{"n_layer": 10, "d_model": 128, "n_head": 2, "n_kv_head": 2, "head_dim": 64, "d_mlp": 512, "vocab_size": 8192, "activation": "squared_relu", "norm": "layernorm", "norm_place": "pre", "norm_eps": 1e-05, "positions": "rope", "rope_base": 500000.0, "rope_fraction": 0.5, "qk_norm": false, "attn_scale": 0.125, "bias": "none", "tie_embeddings": false, "parallel_block": false, "init": "uniform", "init_std_qkv": 0.0506, "init_std_o": 0.0506, "init_std_up": 0.0506, "init_std_down": 0.0, "optimizer": "adamw", "lr": 0.00364, "beta1": 0.95, "beta2": 0.98, "weight_decay": 0.0, "lr_head": 0.0054, "grad_clip": 1.0, "warmup_steps": 251, "schedule": "wsd", "decay_fraction": 1.0, "decay_shape": "linear", "final_lr_fraction": 0.0, "batch_tokens": [16384, 32768, 49152], "seq_len": 1024, "doc_mask": true, "train_tokens": 153900000, "steps": 5192, "dataset": "wikipedia_en"}
Each number is 500 + 25 x the weight over its row's rms, rounded and kept within 0 to 999. Layers, rows and columns count from 0. Numbers have three digits each. The size before them is the row's rms in percent of the matrix's.

# layer 2 MLP up, 512x128, rms 0.146, rows 137-191, columns 0-127
048:526520528490556533504522487521558507509451526487508511483502471526525528523488507458497491487492533482535510510523514487524537500466516528495529481459486492469535470490520528469514467471483491467533492531527474496498477503491488498507522497514511493470470491523503549538477514524456521515488551514492472512488462465461499533531485499477523573491490509492514475466469489532497539540510
046:538525494522504516508470480506532464532475479506501520480500486528515488528453484474497499473507551513510512458546477487502521459452476520529513469489481520500549493479523532510478457465532466459554493515498495521514494534522525484489501503509512516450450489512480498487528527493512513487487527502470483537519499497481549494523430499502507525483523517488521472512501490543468527539471
054:456506522495557565500502493501541492506471514482490515509489483473480493543471462474483498458480533489507510496462504460494485491479493513485482495505500551508497484507525510462507469496491477474482511490470462516495491490537538495502509530471491529418483530498487475520511519540489544518476550496472512554482477514465524486543531532509527529491512531508515502515530511528490504552509
115:478482556470482568509509539487502505546454473493524504496491484520464530509469481493482508528481511507530505514516506494520544461517540470476488560471471489486511474496498492506510496512551452505480470527521506498470490488525447513475484503526494465515486497486532487519531477514460525490527529483531519529498501523498512502512482474477460467523507537499488456506469545537519522484469
079:491507546501514522449488484496506509540487492525491550518457463519519504522469475479459506493528541483539483471529491474532524494461485518498493510484506510493513525471493513495468479491480460490527523535495474494534475502479522538484492507491514531473449525465512509527533502531465503565524544528501481528505533510460545481509486501482506543503517529492523452469489546529493486500518
111:461502509484519534510485474512557516578518514514456507504498483484486509546494525493428503473494504492481478517479509492527487514448461505480479539486514546469508469509465494510507538454478506466496504473499483520531503538523496493511497485514496509448477480511446500521524498483498512516492476538517494512534473508446503469488512519480529523476489520487518466477513527513481471537542
125:510470540528506555492510494500471508501453461487475492508488476518481537500484477516495481501495506536536535507525485477487529488479530489523470500457482499496532464458476509505519494479545496520524482538523471468502485535507523522469501509517487505527477517450529475532486497542459532514531509511531488518480529487493524467492481484494506479522508574477480453519478532558518545487512
141:464500525461496488455457500469531502548517512489518500469470509504481535558513521472442468496539498506522508513508481449500526459477519501518460533499504505472534471520506470489476527473493499512543487534484514508528472508516533537499511516495564479543485534510500519509484483504492482539518491521479466504511538492521512505483514477486464495490473494465527453479477544511468525509517
043:501510493512521541499480466513558485511470489545462488516469471475497474525495454500469520517522530478504533494509514450515546534504489535498500516448476537523490515483541515498461498493509481506493479515554473514522486491511542516455469479494489506442455521502543508548513526511512493509514536491511486527504503487465516539493509510496476505486510532459502470467504487557490509535503
118:512511502495517518459518471503534496484506502509480514509480458509522530520455511506503514445492481519488495519508467482502500528482503514535498539491499488505552451525475525518507507514494505493488540533506522495480448488531515504492483509466502482420479454486532527491516489543462528537497479515494513490515481465488505536513475468484490527496534504475552469462500499507442569485532
044:493539512472549534502487480484527485545429464502483497472467481490520461493516482483440464461504498455510509487484489470508519489483473492477501496512480535499504468501497527480519512530507436494520489481485502506519464533527528529516492526493534515460465506483524505484506534520476515513516520539516479538507469504480497528519459503470504532485520561472475481469471507506482487541478
045:479487511514564497487501455505504456508449503538501512488446499497535485490488459453466495471522523474495537477537482446493511487491510481482467515504461512515487511479500534479532511475503485500493481478488464523502481468510528503454499509505542524481464521507481491505492504518453537520509504540474521558498502470457493501527473502467505530486524529525533512471486511541486524552504
123:514514507500517500481520510447498490513506527469496522508459503452502467507441538493432502479506552527471522464533453450494478507510507503508479478481496538484523467533479508486489495519452518489499517533483476523505520496517525533506500508492469503460457513479502501490551522479524546515505493568462458496490518512446501469513513523508505523502512506516467493489484504518467501514533
042:490493497492539511486471520498501479554449517545492543508474493482498538534493481505521469498481494464507526453481448472481492462468486477525512494477514504505513516507560482477486460517515448472498491509487488548508472488519537546472509531461513511522535501503498506514515500522493522511528506547490488548522481481459529489523467488465518508463539510530495483495531531545516512501471
129:462532547491527555422504509475535460509500491577508516491432519503469487524502495524511495463466505520504533490526523486504485508487486502482504522510526529482535479519480512485509523491509495503515484537511470492569498502535527489494492487502502487460501494490507485491476517528497483513472533490451460513519482496511503518495431535456485503504527502524547508493506526484506479481491
133:491516510542481535475489531472523513539457461549485495481525525504474527526454522458474497482494496499452476511478471484533474449520511504497510513532517505510551535488522515486527458492515498450494476507484483472514510522500542500473506531445499484495479487509529502505519490486507509530506586480447498517519507486500520490506484541509474507536518506474541458492476514478485511511514
148:513499553507527508554493500529524472473487488479499510509487489468537460470486487511505505525484495492500518525528504496497513495444490493497500491474492556483507446466545497507455493481506425512506485495521514505496500479500487532476503504522547478439475513487462480539502519480507505497480501506491487542537437465475517485557544506497533490472530502483492507457497502547485513516514
147:540514497499529497493458489500472498519485516478502466453505496539518526534515491495518483497509521507500517499463511493486511515498503529506477524474533543470492512505507503478512523465529476464512474491514515453490428495520549535526486493504551470477500528458489490503505519532455503486484526556465532515542453483497491481502474474459461521511483491470476456539546510487472536512507
112:497523507492528506501510457514558514528476525505528519500491461492493515508505508448519447485543486522487525486546497490481540482482489503513531512474511544480514455506513549486513456482533468471499526493480513557484503490502475510498536487534551475496508481481502517512524548542439499503458484530516476503523457489437531486516509509485500508465500500491525459495491494508474496518491
120:497479493467474557498485495451519472498508497522490496497480507508484468491443521459468487530494522509494477528476495497485476466489507505518498527508517540513552509543484517507483519497492499452514475512525517481567481504521502505464469514476483466508453520557482554495526518482463499504508550540491498516533477497508503478518454512492472478523481491518491496503422513506509530522470
138:507478547511506499496479479535487475472490466511487546514517471512501506514517468496504511541480494489528497501488478508550512448495510550539496483497486505530496448444540532470528460445501485475464485486519500503534499512513489487438474535492488479486502514491510476557517497509492545543496517515485489491477479470469496468543515471506520503530532524516502489521514497520505550549514
051:475491521522524543480501511503525480539488498540468494511469512474496513517501507471485491501499510478504492515521479494525508475441504508530511523497513513494514519486518522499467510463528474511512470537505483527518504495506563491495486538500533522426473516486520472524515514544455533517531571542511488548487493473479508535532482507474470548471494559489520488486496519539472515506509
127:547481574483495519495521505500542502533494500495481502529510520528512497504466490509501506483524523496466520512505516494489537515512532520506439439518480555533498470498499478512492460452542483514505547503559468479475495514504519538515504516464485462468507524519533493504512471505481477487498517493480444517509493514451522474518469480506490501462519494495467496485537525495519483471546
130:498532533494541554508480483476513490542500502526515531467472486506514484492484499497476497538473499483481467446487527498521508501459505547503510521504478513468496512491488503483483514499571494494500539525486523498541518461474543484461491527489528554467495477432474498496514481510499559507517520493489477522459473507434483473512507460472495492511521503502502519477516505510485538520531
043:520494520546555520524511516525549451518495492521508471474463514487485474474493470439527502492517523513478453507488470468533545487477505499511500511487511530503513452486493535534493481475507477532539494515500461483472480525512486531466513518491555510479475526502513511486517520498516505535507509536520488551514483489473500512540491479469471480495536554528495475544514497497490552493515
045:508496527542548523501556474513490500502435502530476515516522480484504482523472467479474496457483565490491462511442502485497525490489487489498487498503514509478506497475523510490514515490536477476528483494503484540514513504531503485464520482506469504482439549519520486491537480497506521545517508495480518558508507472501531506495488509500468515461541564486528505495486519524471490534545
048:497524512520528561478513486465554477528483470557496541498449491514507487493498527483500461557495516465502484479485469478528513477497476488491487523476517553468501518494510492461520508496515470463490514484525492486530465522533550508497505500501523519455496505503492543539512501498480525532510529503511526539489505492466479524501446510494505519481518527516505455495506562532492491537472
139:469485499520486508469491494483473502515504519510448503471517459508505545482525512497470487489551493500510535488479486417507532506457524549513520492485474523524499539430513491523533467484528496520525485516490496474533503510468490479508493522467500520496488511499509450536469503514463518544533542505517497492515514468522491502502488476505482544494478523490491471549482508508500572502482
117:473535551466490540441528502492536470536503512507515483481484526507474487532504506539475523483460519475522516523473481466492498478487495507500505531516569554487497506530515503476453512473491504522517506481490498517541495467488519489472524539479494469461463499504462506486487545486501501549528536509437485492469518544505494486481495512521493538505498515551500484508498488485533528513511
045:477507522529537555462520511482525480539458487520503530470481478468484532535496478460481466505523510447522486458500442487529549517469497509547468484492502513509496496462543524519510461545489451511522513522527473512495472496483476503505492498533524510450477495534511500530534499531508493518499528533485508532506469523488509497507497497484495547503514517540519497513470501547496498534493
126:572493527525517497534508503532467506487482505500506514473442485489507488541534506485484488516508501494522502473522473485493511529469501529506525510419475462477488515490479508481529507514481477415500504526483488474514518458521484482464508495513500531509491546525523470532496513510521516481525511549521528517500500522479495478486510484503496527513477545539453479505457515521536467532496
045:517518551493549515464513482499526445491430494516463511483496515496523476522509452476493466513503561491540514512526483464484495474460481521499517489507531541498541503453519493487499508504486481470496484494511473499513446537518491512492519524503528479523479524468467515513501496507507525513515578535470505545471505482518540500522474468465496492506509506494492481511514490503470536494531
046:474532526514519523458488503482506480495460448543499506475499482529519456493502481458473500443492504458517521501507479465516519481469510499540479500467495529504496496458500538476512486514457476466510503501518434521551489522491505510463486504527517504486487517484531470509505518517474495530499558522475472536515512501484536504504483489455495510465523536518481444463495514523479501513453
052:477514489512523492457493473487457494535473484539498517498496485499503495519476466460475464482515518487506493478509484449501528507452492503485492540474519530483495499460509526496510508462522461496498487533497493482528441516528539486442493529507486527457486505531515485540469502514464503502522523526522507532503496512468488539538463547490509499502517526538464462505528520547517506553460
115:514522504493520496483476485501545501502470503507503487497516494510553494472508495464513497531472527525494488528469481486477520507489483510499455520515543480461476496504527551506549511452511453497473478495479506528489498459538502525517499509500494468441488475522493496494463495483487515504503521533511498557485417500434519484500511479501484475485503515479497475512541530524445527534541
115:549516510507495520476487515491533511558499476488477487456493489515481533491477479486510483514533511482478506520500496500504490469518502516471521478502478531506491482509525488525514447470495496492487471517505467531538508509503525553503458476497501496495470446471556536508535516497479535484566489500456473518480450499475511473534498479490448518457498505484579513490484516495481526510517
134:512466528542516498464494472463533505547524500499515463470465466493538464478474469459477452513514520514505502498509505506519519476474522523522495481489545482532555520513500497502513490480492502458513462549479478479533445551493528525479478491457488486474499503507506496508497534494512513503563524515487487511504527454503525514500464505442491468483509498498481468525512475508500537527524
122:491528520541495488490519481493525480508464533565513503455503512506507501507480484489502463487550542455489482521544495488520520494494503504493497491497450562512501485534513490484493451459492496480470497512509480495548506463525508491478500493469555528514485484532513531512474495490522511523518557465469471507524476522507539440523525530505508551491494499496500521471479484470458500483522
124:530534517509505577482525469476535483570514477526497499529463501508558503523518447495499473487518489531523521463499506499524504479471503502529522489511535483519492440509490534506495506469539486458545459524484483508523461503500524505449479485491525500456483519473512519500528510494471477524520521507517459509525473462495510511549474487453492534507483492497515509514479507501504515499506
052:518531513508515539477523461516544477507492506504479535502457477519515496485492506473515457532517535520511481487508471496487470512493470524534519477446485510488528505477535527474538456515479463479534448494520449493517475511514512515493508475519513495455460510482493500537491491526504523521539532484456527528498487473502499526527488497460518483498493535506523445518490525495467512572525
058:512515527514541506460504499470506465522465489498455514503488452490519513497447483500482476516507550528506506496481472462499516488479533531515509531466491492515507498460521527458512510476539486481538507505491467473515482516511527485467487502501553487483500519461511507527533496545440543537511523533490499546519502497501513501509494493476443545501505574527499491513499510541518499513469
044:495514531490548537526529462515465486554459477549472501484462510455541479513487491462518502468527540487461532500493467468519485522448502535512473517465497503503545502489510516498535450534495466519524516520497506485494469517507546477468491470482539519503474492503499460537493503515482512509513486557506498516515514510469494514499472508464473527487532501481516491523484508510512485552495
057:509489519496513541519537488500510472513482499509487520489460457488482508502483447489470482506525519467507474466503490489504506519487462543481530517463498552510544520482524536498492487534509485471519508531515481511542481502504484511472494512479505499450459543495523499557512520527470553510530519535508478555481508453456499468499481468483514532528490529511522464509483517534496527538533
129:494476495494518499493529490474500478486476516542501516509476509481500532519453508487507503491556530487537480501520510466522493508491499473511487498485455486456533510452496501480512496461544497495498473526494485481504469485499467529554500561522528527509469541505531517509483461547484510529545547498519509521517519459525501466550526506493432512508486523495457495508458533519517520508482
150:545539490526503525512503528488495519503505493487481540461524435514502543524504517520478498506524487499468545451517481433487524494502471532533512477486491529487516501486510543530474463465478458485498521492490498487514505473495502499505451491487525515545455512479545523494479492480501520466521484529496501534465449516457494472494513509489516523502522507476484484456498518493454477545471
047:510516505543562486500500511514513480490438484494484520488460526508534488493493511493511468473493523506480474480496454450489521461495509498519460497446490491471526504500484488511523482477524459478532524490502450467529482517510541513463476526502556490487445485514480462535476538488505478506503493497513499538538479515494535512509503481481483506500530545520474469495483513536447520538490
136:519533520496483526480529486495529494500481474522463531540463506478516520515456503497483465511543516514493531518527498486505516521500515499501479526486446520505492486506506538495516465526509483482552508541535456505494476489540505501488483511483525512471501478463521515505517501530454516544505480512530476532497518522502566469504450455472501550486496508533494495474454494548437498488486
050:510493544502511525507517474489519503530473471499504491520454506521528501532482491477477491514532511473508502450508484470495519505514485483528471527466513509514505511476507493449463493502500481478545480503550500511521480494545536505468491497500537545472499533496490490487474521532459499514535555532493463540456465507485491505554496504465505544497495550471493440496511481545515525514534
127:470505500497521497522519502481501436533491448524452503430500476458521536479488494498498498490532551473497495510531506491530531520515444455497485487508506537461502491464555510534500476496549479475516525491478464479494520478499517463519531544493509543511505543502521516526495488525522488529513510502472500510467478495497498520519502530518491476452495516498490486465502550510482531521491
055:501509529504515516495506429524498456522455470537474525475525476494512519532502490503500462524516505492478481494479479500531516460472461503498477486476501521489487476483504496492495471484512467517498492521491490481545500475523508520478493514499512502433465546514523526503545509564504546520523527530479495540524468498448524481554494522475464519506531543519509518495499493541506535536493
128:504534498484510539475494506505536487504501504483498523521469481512490515541467496502509499501518504530494518494515445444488499514499479514552495433494526493472567548469471500542524496456505501497511525511539501470498500528527557512523501480532481486497482526459532490496480462520494492506507512524496496506458530474443524510488454529466507474470542506500519471537542491472492499506507
122:494478495511511506472485525474482458487476534551516505472431517496480503502491533480491497480547524531492484494480487487454521480484542530532484524497518472514538510499497502449560516525493475490547493526479480499533484552491456498451443530515490489488461518465486544487501494518492561516534497494514513505511538484488487499510478505505469508505490524496512492536467513495498546504479
053:480519521506542533486528475507493467524475481511473491486482467509524545475467463491489502530503496458528497465518489477489495474455482498499470523487521515521548529466526552508523501506516466445511468531488510490534482479535503511493516520467509509487492517458482531529494479542469548484473543517450523539477508528492543486505500497481508516497551507529522446473493521520489516521508
053:512484498494546506502497541503528504525494533527489510547471487492504500515471447505469467468464521502505507450516470466534526456468476511487508472483502517486514504483503548489493460488517458463518513527514469504503426511511520508499507544486523509476498518503497523507500541526483544565519509535521492537487485496497502483532451497494459486468481538474474481476472486545503489507515
046:545512548545540507490514495516495480520456477503490519517483489456482503508505488452499453520525526447488514478496453476523538552464494488535507479490486532471505515475558509475526465495518482519502522518494494529515513501465528530520463478492544499502503468466483503502516500494495506474500540538521491501504493512474527502527501510475497513485566542512497472508514490561461521520475
# layer 2 MLP down (transposed), 512x128, rms 0.127, rows 137-190, columns 0-127
035:511478427496497509493511530568480483481464493515538510515533529480493493490506503499458515477554469486506499487511537505490506462533488478490485510483452510537512496537447521550488513515502546531498499509509525521453555479500462485467521500511485506526487503492484452471434496492505468505501494501544511498503507524530511470521494522491493482488485464463507534470509487525527467496501
031:461540497506472516526490497490508523466528490547510513506473527457511483492525499498490494497455519502481456490462513502490462547523489509504528515500494498456496505466472504506491529487520538530458487497489500494542501507491447507485545536500510495496518516499474532435483527442526498519490522549481520458508437519528500515516502525499482539478448483508488524510492523451488511522534
059:510466474515490501493496548537514525499563462495513486515524507458515496514444538499503510486485494516493559452499542526467432528503519474504498455515533493470516475484523493546487529488505539510520499501524539509493526515474457515504544447503510487509532503501478487439507453487517486467503516443514501481506506503515519468511500516484512534487497471485491516513508475519510519494486
124:503471466517441488560479500486491527472545533495523528457536530513514527510546495497455527473515482452488468458523547526487463537551497502513502515538477522548478524475509473475486530511487524491507481499505510455496525514493491486474536480498502514528498477474524489480488492503515496480501506446523509468501491498515462561488518497521479536485495472483528492541527490495513491499490
076:494480536518527510496522520477494493487529532511510502501525482487431488533536503535476483477470492520513489486487484501523509502484543485504485507486493561504523475490418533481518490492526509519481504474479480512464495462490505438503516486543518487493531445556515440512517498529510499523495493484469513491556497497528504565510502467483504504492453500509484508539519487501490513483474
113:495482520525518529505533478509450490487492507465512523510531523496520517458531530498542537502522446494529596489500477518515534520540486521537475498512490561502523483495508522457503464510474523541467509488471458478492498505527503521465491487465519488520489511499500464472487496531470496500510514472501516477477490517510508500524498476508501473500492507424487525466517529528481467506511
134:504476461511440448529537493474483535502539499487500535504503493446511505495525495541444540498508499532493459519491531502491485524524485490518492559525505475524440518500508458464511554473497506502491475506478549499468521478500475485506485481502499535487523469507504482497487499497558496475473457464528541501505480496532514494498529500499493516516477467500488511498475491466496509554518
152:482519532485460500498512469531469446481490467471489527567520474490468467520514489502493520488438486504524497504556501509536466527534485479497484505495505500479476506471503475534512508512509543466458480479515503506508514519546518491443495490492465527497508499504530485499500517458534468490452491464503495453505543498515474534510466515495492513529507492534519558499528516502534477483522
013:530517492498502504510441532507500536462532516480482516476476489474510485486523527498518488491483481459515505489497481514498493453507545499516529499507543489511535480484483469497412498514513497526514543485476534501480488507466504520442511535506475458503487486493477507457515510516529491489472493474480503523489496474531473538476475490525530552551490457549532532499521486537512474512488
125:485471531488463495514514514471505527481458427462490487464495514495468505493502525478506474448468500504504521526494485466472478510522472483522490506490539475496513544548537514496519515524552525562499499511482495513494503473484493488494524540504454492526502535473504536480505495483483530498509509461534490487436481500521548541466513473516500499466547539533527510490503523495499499508499
027:469493472503465481532482441483481490470502546487452488523534500465470483513504476480493482464495510520495483517514477485525467484506522533498464522502535454547469475521548521471482545480473526493517500547494511531566496510503461488512506526537519525483496513512436524493491543489511496494445509499523481470492492492510530506503527510508466493466475481506536491489494503488470531530509
026:502501492469470521499493529513475486475474519501533496470536535498448491481562549466509514528491469503503534473475485511437519484460495473515501506510485493469519542540475529544473503532496484459521507515473499491510530502442552475535527489499500484550482500535490512497483514493513477511493486502496495510502509465494460518508507559529513494499516519466483504494462532506532457469528
137:519469528512476527486491489527520518492503525544473511536510487514527482495534514500503529468508490472534478537478517522545480520530507484479516505512433498483445528495505524518486497490478501520492462480547494488507468464507487525463494515465494510478537484503488503489457495466505484485492494463536487483511510526515486530510475536511551505509472436533538564504511505486442464488477
025:497489489533531538510529519488491478513509468508487454529507488503478469495506494543506503509493531528505546510457513516504491506468507518522470470455527492499523486498509500474467522460508527476548488518493485534533533493484466515521505510483548486485520524472498468497469548486488559479481483487525525489476456542539516507529530485459504485522468469476488455502482468492505546561519
135:494464464493496475560470538499518492491534566485478548531495500526483480490547519488511484492522484522483497520502470511470505487498477546477486504485481520531503508516513478482464513495496507485490487493472522532475488535473478541571494483526499476564496525552521513500512491484500458518522493508509526457480492524511471491456539493495502477496473458469458484490468478488519474528525
137:509491509534487477485476544512527482503496485505524509470525451511494431471529500477522473496504454500459520474577506494507503482479524499483501500489497511458468533464481514509504513504492518505479487504498518506468531485537532521470490501448474487475530545527509557525469488481531514546506477482497465485526562544518488501478494479493455499505503492452491512490486506489519479526533
143:483486482495506511471494504498507496515504457527478501520523499476491470495480564506500508501460487474465534484519560541502467545517515488500495461509502497542495490499517521507535485468509545508484517474544496505491561466425490497509488489494533483484484456532445500456525497520542513472554501448510479480485511505471525510486476523486519506501530515490488530501492494513547530497485
133:532530464469488533480477515526491498475502482524522532523485533515482462498493457478457535470517439506524550504466541539497506532504497514464470516506463522487519526509503498450533515461529492548476507484516481500522547460505493497455499500498514500489495545511538455500468519497506499463479475482517472504508463499491499487490494507484482480548495484495497575493488524513498472494520
129:525472470516494505495487483526465507501491492494466525524506506479509520508503525475475474469527508488531495509493540569514481485496497484461535467511510504521499501550478475502499505488513556508507506515543488492462577458477447497500488507481495487506478484474489517528473496541510450508478522487478524488480478512523502521551491525484519518498505494443467494419512511547507493530515
124:507539504530548511496492511485497578485493490467526516536464525526528495523477525481507453504516466486485501496460525511481504471462459521528505464469473506499475500468507462504511503507456480542505525521536471542479544485483506488504451529504509525503469478474503527472500540520493488491489485503536498523529478468455513475529505502478540488491511546468479502477475459517468519506512
139:438492514483478452514523516511480495491527521534493529502546479527531485478530502481510466513524499545492499503497508537471533497514516497476476551476519455508472496532473507484481522490509538459484467509482481498532509523504486484484527459556471460527517501496487479498482454504481501470530430506523520471511502491495527520485491532492501466531482516503491490552506528492493516441537
028:503504497521506442517493520496495545448520554514525501482499512471508495475548520506475524483477480522505501480499483535465469546480539505513514523467510508542473558490448518482507498551508560472464479506476499484494502502496513483496520480533487485526490480515505490449456523491519504488504482481476527425510513461534513537507517515497496477502487492475487475527499540492503498544512
123:493518436500494462538481523520467509508506506457500482492487518475525470490483548531505491529498493511538488489489501583468511492484496474482514553512506459508511530498468514502515541535472539498505470482454532495508523507495490473478522474540501522507494527481480511485456510468516480486538493530519536456462554479540492526485504502480482449530481513492499461513477485491493506513485
123:490522472536484476500535507493514491535479512534516511485484492514494507458540487544542491512496492519486503500482527520538483509542509492501489505485526475501470504522476500496510475452493536476506478472556545537482497534504484507505518500503499468512500483522495477474459474487482486511417513509489478433521484490504523444492530555487482482491483530504489494509555543450500501456491
018:523500452487488487499475479482492566498534485449460524500479526481520488529475554506461513493478520512520509514502518531453441505525494487470529485506488466521495508501502490508490504513472524462529534534460535502539546462474490525513505517469466496480489536523523538504533473503518500492501485494468491476452522504465469535488478490514544512508470466465532513474467506494480487502501
040:474497505511513490494466489482507544497526531496508524469504464484479519545470528469465493496504514508524475516516514563489459501495494484513510503496471483479530503531492540468525539495557588488506494492460446451519503510494476509500528500504509474457532513519509544473502492549493519494475498501489472436470483540486495518502482497488506493522481493462486496485504477484513454468492
035:504470532502476481521535492494483516504498511495456469470535476525516499504489498511531494511483491521475515510547512519492510531555548479508502499495517447529489473470504523480520492500510525531497524523493544460446455502496511526435448498465453496472477490520523486509501511523511498538523496466489490473511499474544505510518460454507475507486521518470532509486459450493497541500464
146:511500468488484477575513501551532502490488442467521490485534477492513505483489452484497513521506500522512497560523528501502473502511460477500473497516530504497462509524513516510530486532531527474537503482493471510478500469495484461486502462489489513508522500464497490447536492505499460475513453489564474474508520481513528537503503498484518469469479533502518551493469528504547485492535
129:480469412526490486501489483487512498486474497509473467534477487530522520498511501503528474474510465545468479530527490500508503517505539516514510499554465509533517486501467493500545504528527540506518524515489516494497466522560501488486516508528514466501528491561500490529543492476494511458477464517525537448498501493500507508466460505462489486492472477446491487508518543472513506484480
039:473538558536487500479518551450498532510552505520555480474470513483481500474497484551512496455462495517492518527504481511492471490523502526492493545509499485456488545461464481506501531511497495467493500518465530494502529523514462492499535515462499539503494491461526534480468482519537541496506467446491487481491516486494513527476495500467485514512492478472522476503471484451497508529507
132:521507472508502518495506481538499467489514491540504521492496521498498519460476489506509517501469462440497488494492524533521517512493489461532518490473512533487547526469504462549464465450510546534492494519509515495523536488472539507526471544512480519489507508492495499541519478476521480500504482516472535498474506529473522464476507508490547493531480473507457520408525492484517483537489
030:511537507509500502509464475492475535522478544512469525483485479455473517515514481459542452526503452536461532496508476496504506500454494500525530541476481474523516464485497518511527488494503513461520495527465489472522496494518548486495534490519546472513468525515504533501489496492497487475507526536513529480483498469496558483511476497456513480529511530438484472478479555508507498537483
035:549495490541522510530498525527501504495494548465538489508490469488501511511506491502510475509495472529473481492486488522452460543502505489470492520475473477446522481518442505570516497498513559460537500488504468544458503468520489473528534456495488479508539513460521507499487491509469480508485505521504505450526487539497511489521514508482519498480485512458487510541490510487544499476538
034:537493493514539508504503524490475504474460510510516464517517526506489539482547515511446529502497452506527491510437511509535522481479505477482490491468426495513494486498455486551527455464475503525475528512524521505482489489512518526485485504545489517529461508505511460463464508502520452477475498479536504492508499518492515495470514535488502513523475484512499536480488477471544448527527
122:512497512494488490480485492532524484488559473512535490503526532482496459499543472535489476460488498535535445481528518517498478486509527485527503512567488515430485494476489503483487486547483510521567509479501519501491487546532491474455525463534516487486531519516493481484525509473499491484484463481494525479506548502477503497463478532461497511526470484522518503510463489505506528464515
124:499541448537553491519491483561492482502491507506477505512483497466506506512519515475476544521518457474539514514498495522517514462513490490518499492501471523521485462504507472495519497566502540488484504510490471555495507543498484476450505522531497519457450468483507492532479514511529466475486461499537518518497521425499495525537514473457510499518500471504510497467491501473475503521517
128:487471498507517484474497478511447537492518481528495499514527494505473469535550486526511508552498461516504491486516547586488465510509527487509497503519513488492499536507464491524504525518504511484482506459522505506488453495472517506523479528495504494495516511549455505477464491462487470479473473514500458483543543555522456505504499516491466449478477480481499491493473487479530491530538
122:540470476488483508488469535472500516462531490476498481501525484525484515494523515476443535528480445505541508446459517534470434549495510496524520491489469498495517550502443527518517530541488558476508473502531446519491508484487475521487519510506462498496489502514496498507504514487525526502540480477522505461517505526505479485526489456496495509550481511506496485479464510516485507492487
122:484481525498499477522525530494467549503541498488495488511499518464472451508536469488484476501511476493489522499499532592499471523500535476502515493514504501519541506500477466515485484482487499526507494494508495505489492500465552506517514511493492482476486534545469503486466546487515471484533450490485485474544563504498507464453508509507478469513448497509476486502535509481546450480525
044:506504483522515497468458482532536505480534501471506494475509466510533510504518525554523523505467513454494482538478535535492531517499504505500491447498549483512509489483470537520528454486490563528499535481515523507445516498495510493533493463485479495477492481484518497475456485498523472467452523488480480448525482526540494477513468520502531491524530529473513517520522468470513471516481
048:486490489529538489503491516505520466460494497513509500532487447452512509526498523479536498461493449525479475508531462478482500532490517473499501571499457489480493524509490553518522516486468502489469516480464506485503507479510486434509536491568508515485461474522527503481507517544526472509504490516492531476516470508517530535545517515487479508473515516490506462489448498522492504474530
023:539466513502484486449486530507497487486551480472506523507479532505483500523496536505524538498480513489505516496508547546474477478515494459512466492523508518504507496493466474475440497484505523515540525491505507475499514571425511511464508483468500446481483520492508550490519502523483490525483528494476471488472483531491442508532457483519495537483523516504508528524483494519528490466490
053:506510543568509535504499486545502511514522463515510487515501501471508462468511489528548482483424475488469519500515528520456475517515474522464491487535526536529471529483522510518500474499462519476471491469523494462515550499512465501484552502460470487477504523517495527513502539482482504502464474484497453489511498492466490489494509545487504480466520492468521502468502549516502485517520
135:488517491495473481485519490461456521508480476458542543518471497496473502555457535447466493481490459518506491528517483493504534484540532449495493505501510461509501486539503484465508502516523496561549497516471502466474486501553505476493500451514489496510515502487529515516497501526518499510515459504525510539482535530520494472493517505525503436496522469503485487488511472459487543526505
155:480512533467488476484525526534473481501513483491483431528506530501505463501533502501502476515539457482507483541517463493473489487429518520494528512465533473499494503527513464522516552490498496450491536466463545537506481526493478494518448521514537493538502531477460508486469508519501506484472460513516477512519451529530507484517523521478509500512506481528538537513485501513492500490487
034:470512496456489462487500490502529500451511436549497489485496519474487489529511579519472535488522544526505481505508476489482462480494501518506498487509527475456495493500490521499540487486505540507472519502474514476494538478453472475512517541504472535496534498526508489495531486493518474525536532448476481469478534482497484530500513496546520481509497529503496533466496539452472466506495
131:506485490493509521500528516496515522493511506509477550515491444533472482486474526493504501476471493451520481494498588545528505496489486486506495489486463490508519475519422526506508509487511494522476496473531502457481513471495431515482477534512462473499536505536523501493490523482523529513519477461474494498487483552515506490484509462483521469494501482496535514511505522501532465553542
045:494497506526509507494499501541489538479541483519502459523490464476487488505522474533509509478459547483531477494463547566508468521504511494478500517473564478489513533483467498488497491513484540470523479500484502483476512507481455509500503486496507475467529481507464475471459488472517484506447475483483525450534543504566486501482487508480516463543495526482482491527523539512497507528510
130:452469488506509501516491520465487517512499485536484501486485510496462529518519517514512472466511478552475487488479507499499551496493489475452513516497515542520535502435510515536534453489521574529481531496473516507523492534477530493478510511499499470494483519522458538475494518467497499460516507464540530448507505493492498481513495477488541470531506509468482470499520547536499488467471
045:498502450536535469518488531537515532467475525487490515510537528485479488509494500503496509521510488488478474525499534573463508493529484496493491491506484507500476513550470481526466508528486591528504513507493520500461522492475496502503497486543489482536497506535492480470491508506503474450473479469438516444502504521524464501473530500525495500501485479478467540495490456455490500497504
144:498509505491474517520531502509477532514470486476505521519508520530486507491492504548459510545491508507516447486492548501476494516485502437524500421495500466493510531486462515516485496510479484510517490473501519469473516528516477498497432464516501529515498503466508496491492480521496477483505477524478516559468520514521499493468535560486531488470495494528453538554509479509548488515483
130:509487492495506499526497514563460486506473451518496471498485503482529501538511498519528459509461519496523478512488534570511509503510482483465494482513509459499507480495486521495495478543441539508504529500532570532470536502485511488501505446458487490505498483540485504501481491488480483475449489488504512414518506503511487494461507503500543504518530530521492501495521467478529510525486
033:510477520550486502518457501496505522524523517483507489512499541489492512483485534493478501479533503525501523487506505484468447490522492498523488477492509483495508503506495537557489479508501496505502532526523459430473536508465477537510514471488484488521487509539538513466500455485446451520473500452507494512468530532492537481516525534495494515497521507410490521506470465477479480488530
034:510476499485517563502464472503498511485520540460523471488535491524459515488511521495487498492500466519500495545455507495483472477480525545503515477496445510501534485517473532566498485464490544456507468481530480512515515473514496519476495475509525494519478468503438494491472518507476480462487500543499466480533471493500475512502500507448546479515487489495521530471503536548512517521479